config = dict(
    n_layer=15,
    d_model=128,
    n_kv_head=4,
    d_mlp=256,
    vocab_size=1024,
    norm_eps=1e-06,
    bias='none',
    init_std_down=0.0,
    beta1=0.9,
    beta2=0.98,
    batch_tokens=16384,
    steps=4999,
)
Each number is 128 + 32 x the weight over the matrix's rms, rounded and kept within 0 to 255. Layers, rows and columns count from 0.

# layer 6 attention query, 128x128, rms 0.0884, rows 0-31, columns 0-63
[[134 151  91 116 171  85 109 107 153 150 157 174  92 137 155 101 167 151 130 198 118 118 150  87 106 174 153 138 127  69  73  64  79 103 151 142 108 122 170  65 129 127 183 155 168  96  95 194 124 137 105 104 156  93 118 164 143 121 139 148 151 112 142 136]
 [153 144 108  91 132  90  92 117 145 191 154 178  98 137 150  94  93 167 141 161  90 105 158 109  82 169 163 153 130  91  68 106  75 137 131 135 123 137 189  89 121 149 163 162 157  61  89 182 158 117 135 137 156  88 127 134 166 172 162 140 177 106 140 137]
 [147 133  70  77 148  94 121  72 173 162 134 165 105 115 156  48 115 183 122 142  57 119 149 143 102 173 194 170 133 102 133  81  76  93 128 105 135 145 202  84 155 135 182 169 131  68  68 154 133  85 163 154 137 109 127 157 155 172 168 130 182 114 108 142]
 [104 133  95  93 123 131 101  95 160 180 146 158 125 144 153 123  91 150 163 159  80 154 140  72 101 142 170 111 114 111 104 111  85 166 126 105 139 145 175 150 173 109 156 153 156  65 114 139 121 129  89 122 141 114 167 125 122 149 110 165 161 119 135 116]
 [135  75 126 128 130 109 127  91 160 142 103 146  84 131 129  88 132 124 119 117 112 140  98 179 122 141 155 142 122 134 117 137 121 101 135 143 110 152 137 108  92 146 137 148 129 164 123 161 112  80 153 169  94 155 106 114 109 167 161 144 171 136  89 146]
 [ 67 168 131 141 129 129 113 172 130  83 159  66 142 128 146 157 167 123 161 110 146 118  71 113  81 128  72 118 130 125 151 152 173 182  82 143 147 137 128 159 135 113 114 145 152 136 189  81 130 206 103 126 165  84 144  79 195 154 162 155  65 111 144  96]
 [190 120 175 133 140  96 119  61 109 141 132 178 148  93 117 119  88 165  86  89 150 123 125 130  85 141 159 160 159  94 162 115 143 168 120 145 119 171 171  95 113 137 122 162 174 148 141 138 142 150 192 152 166 125 152 132 100 100 131 139 119 154  93 152]
 [158  98 130 123 132 124 143 110 139 152 131 125 103 138 146 110 163 140 121 119 144 158 113 124  87 140 154 147 130 143 120 118  97 123 137 153  79 157 129 110 130 140 121 140 110 126 131 157 107  98 152 144 141 141 127 137 136 163 122 117 157 152 103 135]
 [ 97 163 151 138 108 149  98 135 116 146  91  91 168  91  82 203 118 128  76  72 159 175 141 210 147  83  84 130 185 153 122 148 156 112  48 151 115 193  73 125 134 135  37 136 135 128 165  87 166 152 112 132 106 131 142 102  77 136 190 109  80 123 168 158]
 [ 77  98  80 112 132  89 132 117 107 108 159 101 115 112 127  88 126 162 150 147 152 107 167  73 174  83  85 148  99  91 111 150 147 104 116 171 208 147 127 146 129 103 143 159 186 107 144 158 137 150  83 143 181 134 118 145  98 108 138 108  92 136 181 115]
 [ 98 130 184  84 140 156  36 165  83 108 134 117 118 115 131  89 169  88 161 133 144 132 130 158 159  96 156  57  81 118 126 113 142 108 127 142 171  55 124 111 129  70 140  79 117 134 113 158 115  88 105 165 112  66 104 118  89 114  97 103 147 154 109  45]
 [150 218  76 155 164  99 148 156 182 161 139 121 116 140 109 185 138 110 123  65  87 131 126 122 128 137 135 148 156  93 135 111 162 134 122 136 172 124  91 136 106  92 111 109 165 127 142  75 133 140 102 156 171 100 146  83 180 125 162 113 123 150 149 122]
 [137 127 217 151 124 143 101 113 144  97  79 134 164  87 141 117 180 124  86 109 154 120  81 143 108 147 164 105  77  82 168 207 141 121 127 193 115 136 120 142 153 133 114 125  80 141 113 129 118 137 111 116 193 139 164 123 113 101  91 145 110 129 113 107]
 [ 57 168  99 141  77 124 102 143 121  73 104 142 202  89 149 123 100 101 121 116  81 192 103 119 128 107 112 115 138 122 188 163  80 123 103 166 172 114  99 149 146 156 138  75  85 161 172 138 106 132  72 102 152 134 125 153 109 115 157  39  72 138 114  70]
 [151 111 160 229 113 144 104  85 178  99 154 141 112 133 217 126 162 118 106 138 112 105 121 124  77  98 166 118 155 117 123 169 164 113  72 143 133 118 153 135 155 110 154 110 180 117 182 138 100 180 139 126 144 123 114  99 191  87 140 130 156 152 155 166]
 [143 160 121  83 119 124  65 172 120  82 123 128 118 123 143  92 221 161 138 195  94 135  85 171 106 142 187 142  97 139 137 116 161 177 135  94 161 126 148 168 133  90 149 162 143 132  96 126 148 167 139 118 180 176 108 137 128 103 111 181 126 106  86  38]
 [176 162  70  89 148  73 150  54 150 153 209 206 107 160 153  69  93 196 163 255 139 118 142  48  35 201 175 132 134  85  93  40  59 147 143  92 115 125 229  54 121 129 223 164 170  57  73 173 172  95 152 120 164  40  83 162 160 137 171 144 183 131 146 147]
 [124 132 141 105 113 143 139 116 153 136 163 129 113 139 127 121 113 107 119 136 139 133 115 105  92 130 125 134 127 145 120 143 127 130 128 120 121 115 158 137 170 117 143 120 134 105 132 129 170 108 101 151 104 147 134 121 147 151 151  81 136 135 147 100]
 [116 135 139 152 114 162 123 121 174 103 117 123 149 143 129 159 143 127 124 131 169 131  73 119  98 138 137 141 156 142 142 167 140 127 130 128 160 115 113 141 144 101  85 136 163 123 110 117 129 151 103 131  98 155 145  82 142 115 132 107 103 127 148 117]
 [103 124 154 162 119 153 113 162 153 110 135 128 152 153 127 142 109 137 131  80 148 124 118 104 116 124 101 120 103 139 134 169 146 156 134 127 157 122  95 148 114 113  97 114  94 131 148 102 132 154  90 108  82 147 122 114 111 123  99 105  92 136 146 163]
 [157 101  72 139 168 144 133 104 125 167 140  93 114 137 131 103 127 158 109 158  92 129 171 161 128 140 167 138 163 129 139 136  88  88 155 126 132 163 178 122 143 163 176 138 152 103 151 136 135  94 120 108 141 124 128 155 154 108 168 176 162 104 108  84]
 [108 142  93 102 148 139 104 136 108 145 152 160 143 147 145  74  98  94 126 114 128 150 110 135 114  88 129 142 166 125  83 137 125 143 124 179 143  93 124 164 223 113 162 176 147  94 152 154 113 122 150 175 115 181 124 147 127 157 155  69 138 100 132  92]
 [ 94 142  64 149 134 145 117 163 162 129 114 153 166 156 141 150 119 145 143 149  98 152  73 106 111 163 132 174 141  86  80  87 137 157 128  96  90 156 158  97  81 120 118 122  76 145 112  99 124 232 130 114 161 113 152 107 132 142 136 181  80 113 136 120]
 [ 74 152  76 124 111 131 102  68  78 123 157 143 151 118 109 125  63 167 157 171 115 126 147  63 129 170 110  95 156  42  91  42  93 115 158 152 123 173 182  31 130 179 211 168 136  36  69 144 192 142  89 129 160  86 145 151  83 117 119 201 135 109 135 148]
 [173 124  65 146 144  71 128  84 154 169 137 177 127 104 126  77  84 123 179 153 123  82 153 120  75 172 172 136 112 106 104 105  77 170 104 149 140 115 188  84 158 137 217 141 139 117  76 146 138 144 150 134 207 124 100 112 187 141 153 147 187  94  83 109]
 [181 152 113 179 161 138 168  88 150 122 181 135 118 157 137  94  97 115 154 127 156 119 159  88 160 129 153 229  69  81  68 148  85 135 133 148 194 137 218  44 143  70 181 108 190  84 121 144 102  87 121  73 174 136 113 245 167 157 152 107 201 141  99 106]
 [156 127 125  96  97 201 176 143  75 106  61 123 165  92 136 182 163 100  95 200 149 167 155 102 171 126 120  96 124 136 118 130 134 177 135 134  76 126 152 161  92 150 129  65  98  78  73  85 134  85  69  80 161 165 182 159  91  99  89 145 152  85  91  91]
 [ 47 125 123 151 215 111  91 185  80  99 140 113 133 144 188 158 145 173 108  81 120 114 116 212 116  74 184 165 149 146 106 130 111  83 149 119 164 179  70 180 104 142  83 112  79 135 170 117 163 100 112 103 106  87 181 133  83 165 135 125  69 118 135 112]
 [112 167 137 124 184 130  78 150  94 110 107  96 105 110  74 118 161  84 134 141 143 127 132 134 106  94 141  90 109  94 120 171 189 150 109 127  71 134  93 136 165 102 148  98 189 174 164 114 163 135  62 130  85 141 152  50 144  96 159 143 199 106 153 142]
 [142 125 137 127 103  99 161 152  92 154 114 193 172  73 119  82 154 125 204 152 149 129 174 151 146 132 118 176  92  63 117 133 171 136  80 150 118 139 155  95 109 178 157 119  54 111  91 177 159 108 148 157 112 109 107  98 116 128 156 140 122 139  98 117]
 [156 173 140 106 157 138 122 179 127 113 110 142  79 118 155 138 144 104 119 121  85 118 117 153  77 128 110 107 100 143 172 108 131 199  70  95 107 107 154 145 174  81 148  45 173 127 143 153 116 138 117 130  93 155 123 145 156  55  88 151 199 158 136 171]
 [123 124 132 107 105 143 139 124 164 201  81 165  52 110 164 104 144 155 153 104 157 123 193 140 158 179  76 185  99  97 127 172  93 123 140  75 116 116 156 127 123 112 135 157 123 100 176 113 122 150 151  80 229 100 133 147 160 120 150 114 151 111 167 177]]
# layer 6 attention key, 128x128, rms 0.088, rows 0-31, columns 0-63
[[ 82 123 160 118 142 205 136 168 114 104  86  90 121 123 120 155 138 122  86  57 125 126 128 149 185  88 118 128 119 180 160 204 139 143 120 118 119 107  47 175 105 137  54  86 130 167 208  85 125 128  64 125  75 190 157  95 117 122 118  84  91 150 156 141]
 [131 165 118 192 162 121  78 123 115 155 108 154 145 145 151  68 167 159 173 173 110  90 138 118 168 177 123 133 107 126 120 101 142 122 113 175 111 121 214  63  98 131 144 104 171 113 132 164 105 138 114  76 176 104  84 178 128 141  95 160 152 113 161 164]
 [155 136 130 178 150  98  88 124 114 161 114 172 128 138 134  77 127 155 166 138 133 103 121 140 142 131  88 139 107 127  99  80 108 130 120 162 129 134 238  86 116 116 178 120 138 158 139 143  99 172 142 111 181 111 103 145 135 129  93 169 151 112 113 153]
 [160 113 141 135 112 104 102 118 126 125 116 115 142  82 123  77 170 116 121 160 114 102 113 148 121 153  90 130 113 111 131  96 136 112 107 151 141 139 208  92 119 146 133 148 148 121 128 161 127 166 140 124 159 125 116 102 171 156 128 121 134 144  94 139]
 [170 164 122 162 166 139 122 129 121 114 140 145 122 138 136  87 108 139 154 167 128  95 105 131 118 145 101 124 112 101  88  71  67 145 139 159 132  98 144 101 104 121 170  65 158 125 146 107  74 166 125  89 151  75 101 143 169 129 115 124 120  96 146 146]
 [135 153 113  99  78  91 104 109 132 123 144 110 113 154 137 173 141 105  95 123 112 143 133  90 134 126 139 122 153 136 121 148 118 139 138 125 186 143 103 107  87 141 137 161 151 100 138 154 167 118 125 139 154 145 121 141  99 153 111 112 131 146 131 115]
 [119 117 110 155 184 150 104  82 132 147 139  72 110 147 113 143 144 126 154 140 136 128 141 113 140 100 145 128 125 120  84 175 151 124 110 140 114 167 197  95 121 123 134  90 154  97 132 135 105 115 116 112 118 104 107 164 175 115 114 128 136 177 177 129]
 [143 163 173 187 177 125 162  81  75 125  64 190 193 117 119  50 155 170 147 186 118  57 135 142 117 173 102 178 106  92  63 113  77 190 120 211 133 104 250 107 121 152 216 104 143 130 152 136  64 175 141  66 187  49 108 163 191 182 113 167 159  50 152 192]
 [106 162  94 137 179 104  88  91 120 186 136 141 100 132 178  92 172 178 173 168 138 118 111 109 138 168 136 125  86 119 125 139 150 101 113 167  97 136 255  73  76  78 170 117 180  94 113 164  77 175 113 101 182  83  86 203 126 133  64 177 195  96 127 131]
 [159 124  88 122 155  61  79  72 190 123 146 156 148 174 130 142 122 111 206 209 129 180 164 106 123 170 107 176  91 148  99 152 103 128  82 124 115 133 185  84 117 134 109 155 130  96 150 162 120 155 166 160 189  60 135 124 170 179 100 140 156 145  92 148]
 [152 101 100 159  92 121 108 114 141 191 109 105 159  74 164 191  56 114 144 112 115  91  75 162 105 131 117 160 119 118 120  87 164  59  91 141  99 139 178 109 114 158 115 125  58 113 114 151 134 103 195 126 186 100 114 178 108 117 130 147 165 109 138 117]
 [ 87 130 156 137 105  81  47 112 145 145  97 176 112  78 119  94 136 154 120 132 121 115  92 104 160 118 122 155 179  97 152 108  57 158 135 142 106 123 150  49  89 139 170 184 149  87 144 130 167 144 166 150 135 106 123 118  99 154 164 110 159 151 133 132]
 [127 105 169 164 119 140 143 130 169 166 124 103 146 104 123 136 137 120 103 150 156 155 187  89 180  85 105 119 105 112 142 125 103 158 105 139 115 137 187 161  81  77  77 118 141  71 145 127  77 114 145 167  84  69  91 167 157 124 135 136 146 129 158 154]
 [119  95 114 150 130  75 121  80  99 139 119 179 135  88 147 170 150 142 129 151 129 177 133 159 151 158 122 117  74 152  77  60 184 170 104 154 175 133 233 196 145 108 141 189 117  81  92  70 121 153  93 114 160 123 125 123  74 137 137 139 157 163 113  96]
 [104 102 139 164 197 121 117 116 169  94 152 108 123 112  93 145 137 107 139 154 129 130 114 104 182 148  57 143 129 166 133 134 131 101 155 185 109  95 144 111 128 183  92  81 136  97 183 149 163  58  93 129  88 145 103 171 150 141 128  97 124 126 128 108]
 [136 117 110 107  61 184 129 128 101 155 154  86 149 139 110 208 104  85  96  85  98 130 160  82  91  39  97 126 116 130 159 138  99 133 123 115  96 123 110 165 105 147  85 133 102 161 119 130 115 109 157 118 123  89 168  81  78 108 177 115 104 155 122  79]
 [155 153 126 125 201  76  99 113 122 166 124 192 137 134 168  44 162 157 168 212 124 114 121  95 160 173 143 141 113 112  86  55  99  97 141 191  84 116 255  14  81 124 213 107 156  62 108 219 109 133 137 105 179  73 104 209 153 193  98 214 199 105 132 158]
 [183 141 135 169 128 100 105 105 117 112 113 167 103 127 131  99 132 143 134 124 151 100 112 129 109 157 125 145  86  98 143 101  92 139 106 141 142 119 185 108 127 147 126 142 125 131 106 129 115 150 133 115 170  87 112 106 173 135 114 143 158 126 118 137]
 [148 127 118  97 103 120  65 109 143 129 160 104 122 135  79 127 126 122 126  98 136 151 124 113 133 112 151 108 117 104 173 158 123 145 106  91 129 172 124 155 151  90 145 115 117 165 113  64 133 150 161 174  71 162 151  99 154 137 171  89 110 168 131 117]
 [ 91 111 136  77 121 146 154 141 136 108 151 106 126 125  91 166 120  80  89 121 119 167 141 142 129 130 169  89 164 151 172 141 153 129 115  78 143 149  64 148 169 115  73 140 133 141 110 136 121 107  79 145  88 195 150 107 102 107 131  47  93 127 125 111]
 [166 135 130 144 172 142 116 103 120 128 139 144 160 147 132 130 137 163 159 135 136 113 140 122 125 123  73 113 143  87 109 113 116 158 134 178 147 123 188  88  99 106 175 113  82 130 127 130  81 136 163  98 145 107  84 111 179  90 105 172 141 135 161 140]
 [106 103  83 136 136 125 142  56 105 122  64 154 108 119  97  94 183 156 152 164 153  93 153 151  86 168 101 105 117 127 105  97 152 112  85 106 176  99 146 144  74 126 137 133 134 122 210 120  81 113  79  89 122 127 121 132 175 138 190  75 136 119  99 160]
 [ 99 143 124 122  60 163  84 146 110 115 171  81 152 164 153 135 167  64 129 102  92 160 159 104 150 102 148 131 150 173 171 186 133 164 139 126 194 117 121 120 184 120 103 122 183 125 137  92 120  88 130 162 146 140  97  99  26  98 124 104 126 187 137  85]
 [125 117 122 109 109  97 142 140 121 122 138 117 107 137 149 120 132 115 141 122 106 136 119 129 129 112 142 141 118 104  97 121 142  95 141 162 139 109 137 131 131 114 110 131 149 121 130 135 128 156 147 136 134 135 121 124 143 118 127 135 161 157 150 147]
 [143 126 123 133 151 135 103  77 136 155 110 154 109 114 126  88 134 194 156 147 138  98 123 115 147 149 114 151  97 115 122 105  82 135 109 163  93 107 233  86 107 127 169 141 144 134 138 149 120 136 142 107 152 114 116 140 140 151 127 116 168 110 139 157]
 [ 71 124 165 105 115 181 154 116 145  93 117 130 110 131  98 174 152 132 124 105 130 204 135 128 152  94 140  90 130 151 172 180 164 157  90 112 105 110  38 136 142 143 110 105  89 161 219  94 111 153 114 174 103 166 159 115 121 102  98  99  85 117 112 118]
 [130 128 126 126 140 171 195 174  50 141  97 116 125 111 149 131 113 163  66  38 150 144 159 164  73  74 136 174 117 102 143 125 190 171 118 158  84 126 135 180 110  83 112 156 169 107 110 109 133 149 152 118  97 169  82 103 109 119  99 167  57  84 138 136]
 [158 165 138 181 118  99  96 132 116 146 122 130 164 156 131  68  90 140 150 178 130 123 124 109 131 159  82 102 117 112 118  95 125 105 153 157 174 121 188  43 162 134 221 132 126 118 117 147  69 142 173 155 164 102 109 133 163 127  95 161 131 130 175 133]
 [153 127 118 109 135 148 122  80 141 184 142 136 117 125 128 133 138 197 101 139  90 126  82  89 170  95 111 128 143 155 133 118  86 109 152 131  56 100 176 142 107 138 173 135 171 111 150 191 146 175 168 127 180  63 111 176 136 168 158 187 127 116 144 125]
 [111 137  94 118  86 181 116 145 113 143 118 119 138 111 119 174 113 109 112  76 136 133 146 156 176 128 131 159  92 159 152 204  82 130 115 118 172 111  62 191 124  96  67 137 159 112 147  88  92 144 151  90 128 156 133 128  66 131  79 104  96 131 107  88]
 [183  77 125 162  90 128 147 120  91 118 138 105 119  52 105 136 130 166  70  68 104  69 115 110 139  74 133 162 164 159  98  88 156  45 175 175  63 170 122 115 132 157 137 164 115 114 141 140 160  84 158 105 150 157 123 138 101 161 151 128  90  93 123 100]
 [128 150 195 159 161 111 148 158 185 110 117 123 100 109 147 150 153  71  95 102 128 129 195  45 165 118 152 154 114 158 115 189 146 108 102 142 140 133  78 147 102  69 133 115 146 130 135 138 157 135  61 172 128 133 123 136  91 138  56  83  88 154 106  75]]
# layer 6 attention value, 128x128, rms 0.0744, rows 0-20, columns 0-63
[[139 180 132  96 149 148 149 125 104 114 158 154 144  92 206 155 116 164 115 107 182 169  98  42 170 126 147 101 133 151 156 129  78 185 172 182  72  87 108 128 160  93 189 100  58 153 155  97 114 210 188 164 151 178 179 135 100 129 142 160  91 200  87 136]
 [134 113 150 117 121 129  82 161 143 128 173 132 130 181 154 116 150  80 128 204  57 122  83 105 109 166 135 148 202 137  58 209 102 128 227 192  97 112 127 152 147 150 170  75 100  32 120 121 124 173 221  99  90 164  98 135 180 170 126 157 133 117  62  76]
 [139  59  62 105  83  80 128 144 114 150  91 211  74 111 255 119 171 110  76 136  54 177 131  80 232 167  80 147 140 156  90 104 149 101  66 150 111 225 142  73 171 173 149 193  26 104 162 207 156 166 157  78 164 124 119 128 184 183 174  97  96  85  79  82]
 [158   0 139  58 113 182 161 154  74 169  65  84 163  84 139  82   0 150 182 122 191 148  73 121 169 137 127 158 156 155 211 145  96 201 118 126 109  69 129 115 147  57 103 142 155 228 176 137 117 121 141  92 111 127 154 157 111 191 148 151 163 172 102 160]
 [100 198 212 191  61  90 129 120 105  68 114 160 185 122 155 155 159 153  86  60 193 157 168  28 140 186 120 140 119 141 113 154 132 156 101 127 133 130 144 155 137  15 151 198  99 109 160  99 112 160  79 185 122  64 254  37 199 121 137 153 155  90 121  84]
 [149 201 124 125 145  78 117  82 197 110 233 108  74  40 170 196 125 107 145 135  96 117 168  70 140 133 155 113  53 115 118 138 159  53 110 145 158 130 133 153 115 126 174 127 163 167 137 149 206 204 140  96 171 190  66 132  78 173 105 145  93 111 128 158]
 [135  83 118 107 102 142 121 134 178 189  98  80  44 121 147 149 148 125 140 200 101 131 144  85 203 145 129 123 136 128 111  92 136 103 142 175 167 108 123 146 205 100 190  60 150 133 127  86 142 192 106 127 159 141 155  51 122 128 113 192 156  49 124 159]
 [ 78  81 142 137 179 103 118 182 128 140 103 161 100 185  78 103 139 141 145 124  95  41 112 228 157  64 125 105 196 138 132 111 135  99 123 108 198 204 120  85  69 143  96  87 119 123 157 121 145  86  93 192  78 166  76 153 136  42 156 130 100 113 162 123]
 [113 231 131  77 197 133 183 208 129  66 194 143 207 164 103 134  77 114 144  93 150 147 183  83  55 112 136 106 128 147  38 128  51 178 152  62  75  99 118 153  73 142 116 137  70 174 127 157 197 133 164 221 165 160 105 183  51 116 133 123  34 163  97 127]
 [168 126 135 130 101 119  79 117  78 111 105 122 189 149 142 134 133  37 146 197  77 217 232  90 150  76  94  62  56 106 159 114  99 107 236 142 137  74 139 143 158  97 137 169 163 164 100 197 101 136  94  81  76 100 122 209  65  88 147 118 159 185 151  84]
 [174  95 170 168 101  84  40 150 139 140 167 135 112 124 124  89 195 139 160 149 109 132 148 109 157 162 154 155 126 134 111  77 119 101 124 123 108 180 115  90 144 109 129  68 119 170   5  57  72  78 208 169 126 174 132 154 151 146 137 129  80  62 153  59]
 [ 82 107 179 173 150 163 133  95 139 163 187 130 139 118 194 177 180 138  89 124 173  96  83  68 142 111 116 128 169 139 149 131  40 113  47 207  57 177 129  90  57 173  65 130  23 154 163 188 106 138  36  90 133 178 156 122 119 117 141 142  78 100 144 193]
 [176 197  74 122 141 181 180  90 101 132 114  80  97 143 109  99 123 116  84 132 152 122 113 169 115 198 138 130 111 140 170  70 130 164  94  79  67 215 127 123 102 250 109 203 149 171  94 132 111  54  58  74 112 125 159 105  93 124 111 104  99  72 242 163]
 [116 189 117 107 134 112  75 162 246 190 119 178 217 138  62 103 134  93 171 110  84 173 153 165  80 113 171  20 160 179 105 174  57 110 193 139  91   0 126 144 160 171 141 184 186 125  96 156  43 132 124  98 185  84 137 133   9 158 100 104 103 112 113 199]
 [157 141 119 101  99 115 174 152 141 140  82 155  77  60 172 130 108 128  86  81 116 143 231 178 168  78  41 165  61 130 111 101 146  62  41 129  78 196 144 141 185  96 109 217 159 138 142 119 153 134 136 156 131 121 113 157 145 121  95 100  85 146 110 118]
 [143  85 131 142 129 104  19 154 138 136  75 131 154 122  88 155 125 136 103 166  98 143 211 110 124 158 119  71 131 166 131 103  13 155 195 156 177  72 143 107 192 167 125  79 190  89 148 166 146 126  91 122 174 112 157 110 125 103 155 146 196  50 180 125]
 [119 125 135 109 163 122 129 100  74  50 159 107  68 156 113 151  71 156 114 138 192  74 193  93  64  60 103 181  73 137  85  67  96 175  75  95  86 162 133 134 103 156  82 119 159 134 162 114 175 129  66 178 143 143 130 113 149 108 128 132 129  58 139 156]
 [ 88  71  95 202  67 106  59 167 117 106 167 216  97 154  71 117 163 164  96 134  83 135  11 166  87 126  99 111 168 119 116 113  93 159  64 149 109 181 110 144 153 241  76 227 163  16 178  65 111 119 125  40 151  60 174  47  84 121 146 147 141 102 205  97]
 [125 115  91 130 148  88  80 124 144  98 134 126 217 143 154 161 129  50 102 144  49  90 208 146  82 128 154 115 166 103  56 143  62 118 167  88 108 123 120 109 119 147 174 106 185  58 166 196 100 120 147  87 101  76  61  89 158  72  37 160 215  52 170 102]
 [127 170 109  90 170 157 143 162 139 180  97 183 148  43 137 113 112 174 189 122 159 152 194 231 193 111 145 107 148 134 134 103 132 147  91  85 164  96 120 131 218 146 143 109 195 189  69 107  71 152 196 154 173 149  98 101 144 138 124 128 104 116 116 160]
 [ 74 120 182 195 105  89 116 182 103 160 148 130 178 122 134 157 120 159 129 120 127 108 103 180 161  44  87  80 112  57 125 188 103  62 120 164  98 138 115 188 192  94  96 112 154 135  93 152 133  73 113  77 127 124 109 132 157 151  94 184 132 142 195 205]]
# layer 6 attention output (transposed), 128x128, rms 0.0707, rows 0-19, columns 0-63
[[ 76 126  86 152  58 156 163  55 179  87  84 136 126  88 143 157 112 161  96 117 159  25 140 135  63 145 120  73 124 114 180 132 133 177  99 125 128 195   0 119 123 141  27 114 116 113 164 133 129 107 167 118 137 139 123 178 113 179 144 134 162 120 161 104]
 [122 165 162 116  76  82 208 126 126  80 117 136 145 111 105 171 215 158 147 111 194 120 113 138 134 116 109 124 125 126  95  75  44 109 150 104 142 154 255 122 126 144  94 170  96 153 182  65  96 142 121 128 171 153 110 179  96 177 150 186 151 170 125 211]
 [169 131 154 129 126 161 164 139  73 131 112 165 145 180 133 146 137  93 161 197 124 159  29 162 119 183 133 104 144 147 171 125 106 129 149 142  82 147  99 174 135 132 149 114 131 164  96  62 109  99 255 112 145 161 203 194 137 156 178 104 106 100 144 174]
 [172 172 139 121 124 135  82 165 122  97  37 164 146  71 159 117 144  69 131 132 135  84 184 130 105 101 146  84  86 174  93 232 100 173  20  69  60  97 124 194  97 118  61 139 141  89 102  86  54 176  85  97  55 153 150 152 134 141 104 108 106 153 126  46]
 [ 14 147  27 211 173 154 180  90 106  88 106 136 120 156 105 142 129 171 130 189 170 252 143 106 127 116  66 124 165 115 143 158 235 142 169  91 142 117 141 198 109 101 123 109 189  51 224 140 139 120 203  90 139 142 174 246 137 152  96 138 147 136 195  72]
 [ 85  81  38  86 202 109 177 103 195 113 157 219 144 115 121 121 103 109  59 113  50 106  73 128 130 151 120 107 118 138 128 163  61  42 197 124 118 128  88 121 110 159 146 155  92 109 183 208 124 122 124 126 187 136 101 108 214  85 147 197 146  82 161 123]
 [159 177 119 101 182 189 156 112 188  78 105 103 116  77  83 143 203 107  70 155 221 129 117 120 140 126 122 104 111 144 157 184  71  81 172  80 121 160 106 111 128 170 114 174 147 141 145  77 149 153 113 115 108 154 135 120 139 117 200 117  88 141 173 170]
 [141 190 152 165 113 111  53 124  98 134 178 128 108 163 139  99 179 143 157 138  69 129 116 108 166  72 151 122 101 154  76 128 104  99 183 193 179  96 147  80 148 147 151 107 178 157 146 115 157 142 100 168 138 102 150  66 131  70 130 130  81 158  38 119]
 [ 77  87  79 144  82  82 109  92 115  91 164 121 148  74 180  71  74 142 180  63  25  73  79 151 144 134 128  74  80  81 152  76 134 208  41 124 142 190  91  91 207 116  54 109 108 111 118 163  71 117 171 139 113  81  96 138 141 188  89 190 157 105  73 121]
 [111 160  54 143  57 157  90 126 143 144 108 114 138 123  77  73 102  89 140 113 130 171 193 214  74 210  87 140 178  52 110 192 180 137 174 112 138 131  78 190 101 147 123 153 120  93  29 168  83 142 169 161 184 161 163  88 119 169 162 138  89  94  71  89]
 [ 99  81 205 130 183 170 101 151 187 182 102  94 176 170  48 117 125 158 187 128 203 170  78 155  87 188 183 116  68  98 136 142 162  93 206 113 136 132 144  74 145 147 159 125 172 159 161 154 208  73 190 203 189 135 108 178 141 179 155 107 108  65 104 159]
 [176 118 130 144 154 133  60 101  95 109 137 120  89 182 157 124 147 166  66 146  43 177  82  97 130 118 123 122 105 182 102 124  50 167 135 214  49 125  54  65 116 101  71 142 174 169 180 170 126  94 130 101 209 161 190 131 166 125 191 155 154 102 121 159]
 [247  56 146  98 129 148  49 120 120 171 163 114 145 186  94  96  86 126 132 131  55 138 153 116 141 118 162 131 113 159 141 145 152 162  84 176  38 120  37 133 194 107 208 112 107 177  56 151  87 106 134 137 190 138 167  77 117  99  91 106 126  72 172 111]
 [ 96  83 155  98  52 115 125 116 132 136 182 119 103 117 116 170  89 147 127  99  75  53 106 159  69 170 158 213 114  82 134  62 118 124 133  89  89 178 155 106  71  76 120 167 108 132  63 192 108  93 121 171 165 125 108 181 134 210 136 196 105  54 127 145]
 [148 100  82 165 138 143 122 159 148 143 111 133 173 184 127 144  79 125 141 147  78 134  47 137 153 139 126 117 183 121 101 131 211 118 149 162  61 110 176 167 143 158 158 112 167 103 102 163 152 116 235 132 160 103 127  81 183 103 151 123  82  79 142  59]
 [116 159 116  78 128 140 173  80  85 126  94 124 147 100 118 110 194  92 104 161 179 183 109 140 133 140  79 143 138  77 129  84 128  64 189  74 166  97  66 181 106  93 156 129 132 139  83 106 141 133  53 108 118  95 185 226 136 161 139  94 158 125 131 102]
 [179 113  83 150 198 127 114 110 130  97 163 115 115  90 161  50 107 144 111 120  65 112 119  76 145  93  75  90 119 195 146 117 110 102 118 147 120 108 125  96 189 123 143  96 135  95 167  97 171 131 136 112 108  80  98 122 143 119 143 127 118 165 111 154]
 [243 137 236 106 150 122 178 168  33 157 170  85  78 182  91 187 173 162  90 150 123  94 119 111  97  91 158 172 255 138 173 105 156 138 116 127  89 119 135  46 124  93 143 150 139 173  82  91 218  97 173 116  96 112 238 176  76 165  95 158 135 146 147 156]
 [142 181 159 106  61  82 212 118 101 111 111 122 152 184 100 117 163 121  86 162  45 184 103 131 127 141 105 196 175  83 110  68  79 107 147  56 180  66 100 204 118  96 211 102 113 144 119 100  81 117  68 149 167 126  77 160 107 146  93 155 158 125 111 176]
 [ 69 119 172 110  66  88 156  99 171 186 105 160  95  97 175 193 117  98 157 140 124  33  70 101 101 104 159 120 104 168 167 112 132  87  57  48 183 102 115 235 146  98 163  86  84 172  73  77 154 140 123 134  20 140  80 116 142 114  93  99  95 124 132  91]]